Part of a small language model's weights: some layers without attention, 483M tokens.
Each number is 128 + 32 x the weight over its row's rms, rounded and kept within 0 to 255. Layers, rows and columns count from 0. Numbers have three digits each. The size before them is the row's rms in percent of the matrix's.

# layer 2 MLP down (transposed), 640x160, rms 0.26, rows 324-341, columns 80-159
092:114088162167100097137132155098152101143088074145122181102183215171098069133068117117173125118144076077149120125104121076173128120111169126125136200136093125139142156078158152138168102085091104135132192137148108135051100127152136101111088144
102:100150181163136189094130095128101161172136140095073097121128128159160152169080106182137178151141114128145144140124082136138102082109154109139143074179142101119163124205134118054109133127148165117143182114123150139145060115118091171154165099
085:148092163168167152169140081083135166110192173115139099097093111155137084182114172112105112123120172111119167144145128109137164187112115139161157146090113042173147110136173144155109175138104144162106112141101125053136107057148160134167130148
089:118058158178150116140127137132081147142122139108182115113107187136117140126124130031141168123083128108157101193105118117073103147111130126134151113094127110175086184122140127175130164167121068167118092135131078090107106124146118088150131138
122:170082183105193089138187141062145166170118075173104159127142157157127119163102126144143139131156106150102169078178158136129096142102108147112068119112201084169120116126120180140103153149118111116105147197172147093166164109113147145093168123
110:104147148126101122106127127166081158124137108102131144144169127088142127134099111177194170111129145100110114127105059202093114046119155197095115144157155097154121154107154229145108115150108120087117129184152085182117157054179156157133165128
081:169126140209122156187162210136135127132135148156112204142171178131126127152073139082176153067114188105176177124168147172104153195102118191098094141147107116116119175101169149156119156135198113151113134155149093087143142100098121087072164166
123:161129086108173128115127146091069182095079160134136164079109132119171126120120136166149195147085108132098164083108097079167141172148101163145154149136158181094127084165146081117104152122124132119139076108097160155146137153171093161125155162
119:172133130118172141085153128109138106109112120168161187115184149103139156125148139147107107138154168160140176159078059109168099145126093180164094189116114169049131133071106122182119135149140200117127165064120087107145162090093201142146134116
102:119143130107124146210131099105136141103118117147100099147085157143071126162148186090159117127165121121135121108128133139117085109147131088100099143076095100165136108138144172118086213161213139108089137138104162098157121110107131162143153061
080:100114105168140116121145132090107183119140121080124077048129139149146154100100196173146114129138085121139131111175110126130153175170135156110095183134096156127156149091168083176095137139122104148082162055148104123165126086098115208167108123
098:145146142107157195093099134184076119093155114114087126141126087200113128097103123092138107144156140106108202129132109139162147150152157111106129166131127112160097125127231152164109108138112163096123061154181141159156121075145118137117104101
090:116051126135130103109103141102075107089162140152142163146074067168102119089170141187128107108116133062090157127117120146138123162132101132091143114197116140097107184148109145139127112104156109089083019089100111169114096109113115102145153117
126:105175128164113158092174130121132126072138125165180140198172130152082166061179142125104104077119210132163158171173140137105166087095176150155101087158072130176160135119136153108111130136114167155119128138075088136159157100180144129124130128
132:111139101117104089135087122090121141192158122159125141116121068153149123176114085100141124143116095155110130130144125132121122040156112116139100089169071137124143144115085156152103130176093118080133112136194102128148117146172082193084186119
099:177047143109103156170127133077084173096157140193132134166068130195107109137119160119084157147140087131141131084127103117100077098110090137159110160114112123157097099141109142116084162169162128102170124122095143119180105123060098156107127169
102:156151158104087166079119119141104158139150088142144108127137101093127143143119095156118108153124141106025197116110107149167134088067143118065102092202110068123131111141097151098058168101110115137159134134092204140127153136154111107104138090
103:181087111097066149129152148109147138124112108151143158084185184078044110128119133126136125225122082128155133160148144116137115153117059152127103188101179152084113205119175061137101124162151111147184192109145110155125145156141145078150141099
# layer 2 MLP up, 640x160, rms 0.254, rows 325-341, columns 80-159
108:122202141155094108125117206180100165128116119109125075170170132159165130142179137098168111113128102115168138148230080140143112108134180122093167120136148132207089074090159139106122118167104127139166154114122132092172129112146123128105134121
092:135108156098140097119090107112153183145152201148137044175118154127150168126126193124111052118130089104127139099130132083125168116140145126139134082117092060164149146141179140127144161085123111151057172157133075126105145090124092110138109076
094:104164139140148081175130132121115112115202173143201090158165175156168181106097167126078099087136141111119155115121134111125120108127135165171125140108127099104119140132128164097138191111116080154129152153119076114125158106098080075155124090
106:127126099145138086142186153075104202137120096151149142152108088095124090062126132114117130110122155146101133115198129123138088112086082146138121155125155017186086127151136207076081149076137146113123161087137112096151156105112168145141183091
101:119123146146129122138150087170143115128120149095182156146200098059142130144160099068180117136198135106139125126153094089134093113112166127119065123153142138181123176176090185089124101090130116122056145127106158174137159067107092163118125064
091:155158089153081114126135049153094075112153151106040120160131115119179119083123129155170161132071105134109053123065142071081112125129171144150158134096094132130072135148094115121159100062113108142126114090121120195182127107094109121156125108
109:131170121112086125135031113140123121112143131104099078137115132111156123135125123088178058138131132122155145134128129132204086100121198150097115128148115153123133135148132142100049114111148133137091129141084075153143153075124208171090097136
116:158111088126141161138130136126116153124055097152172161195151133088102140148152173102139083137127139184199150169135104137136121116159136193238107146115142100073107116122117137103079120171148140085113169098111143166138125071124185160128152142
098:100116096175096145134146089102184154111113104089105183140107138178081128113106153121097133117153131131189110093127132159129132014152173127156080100161139114087083160126164201119089149147123156109106180125120123104089100149104168156140158095
090:117136112139140137162135067105133134146086137170151131115076151143162125103110134113112136114085176111125120145109113161159071130169154144089089105108135108112179159130097138120113126112094067146115157091152070191219196079154125150118151079
103:156170137158114088179079111155140095090139120133121131123119128119103130131157129129132178120135162167180091108166122093149093130098138109120160149119128062160113117091155148088107174139153081156121129122083063120161126121126192161059108157
085:149137103100183141167123188213103140161162088141141115132130117113133109111139140090171119114091115109160113128108146135143122125162136181137120112182108122157095162178118088166091126107131175140116053065081096090146093118128143110086091154
117:110138157139134118160181137157083107153112163127116150148207105199139185131189160061172098055148143079105178150159107126105113081104139096139077076129114132163126138168064156102013095173129167135136160145109119121113175113102133110131134137
115:117145057124126073171117145069091165132087099197115115124130120186140151094127123168109132095155149172116114190177129125129108029134094118141119122091110106164172171130067209123079181120073148078075166155131148100107140095129141152098127127
101:114158160121125124136085109104127126081194085109139068163127162200124149121129166123111113133170124076141112100122094128105124056184179090167132130194122075112089137110108137107153176138126100068161143125131167152129132148070140122127132136
101:134124112113129079165159114135076095140203110167144106053099125151124067159110102120120138138110107119130122099119128054207118074157156120114121151121129077122106120112118120145080101136158100139127126084116162084136094099125169121088120149
105:112079112086146170210134146134145123097063082140106156094148145134080143109150149102111102104139200150119132077148156103127161117093123130116092173127161070098114147173122147119065143106141098117069123143153106138102127137105133109118065147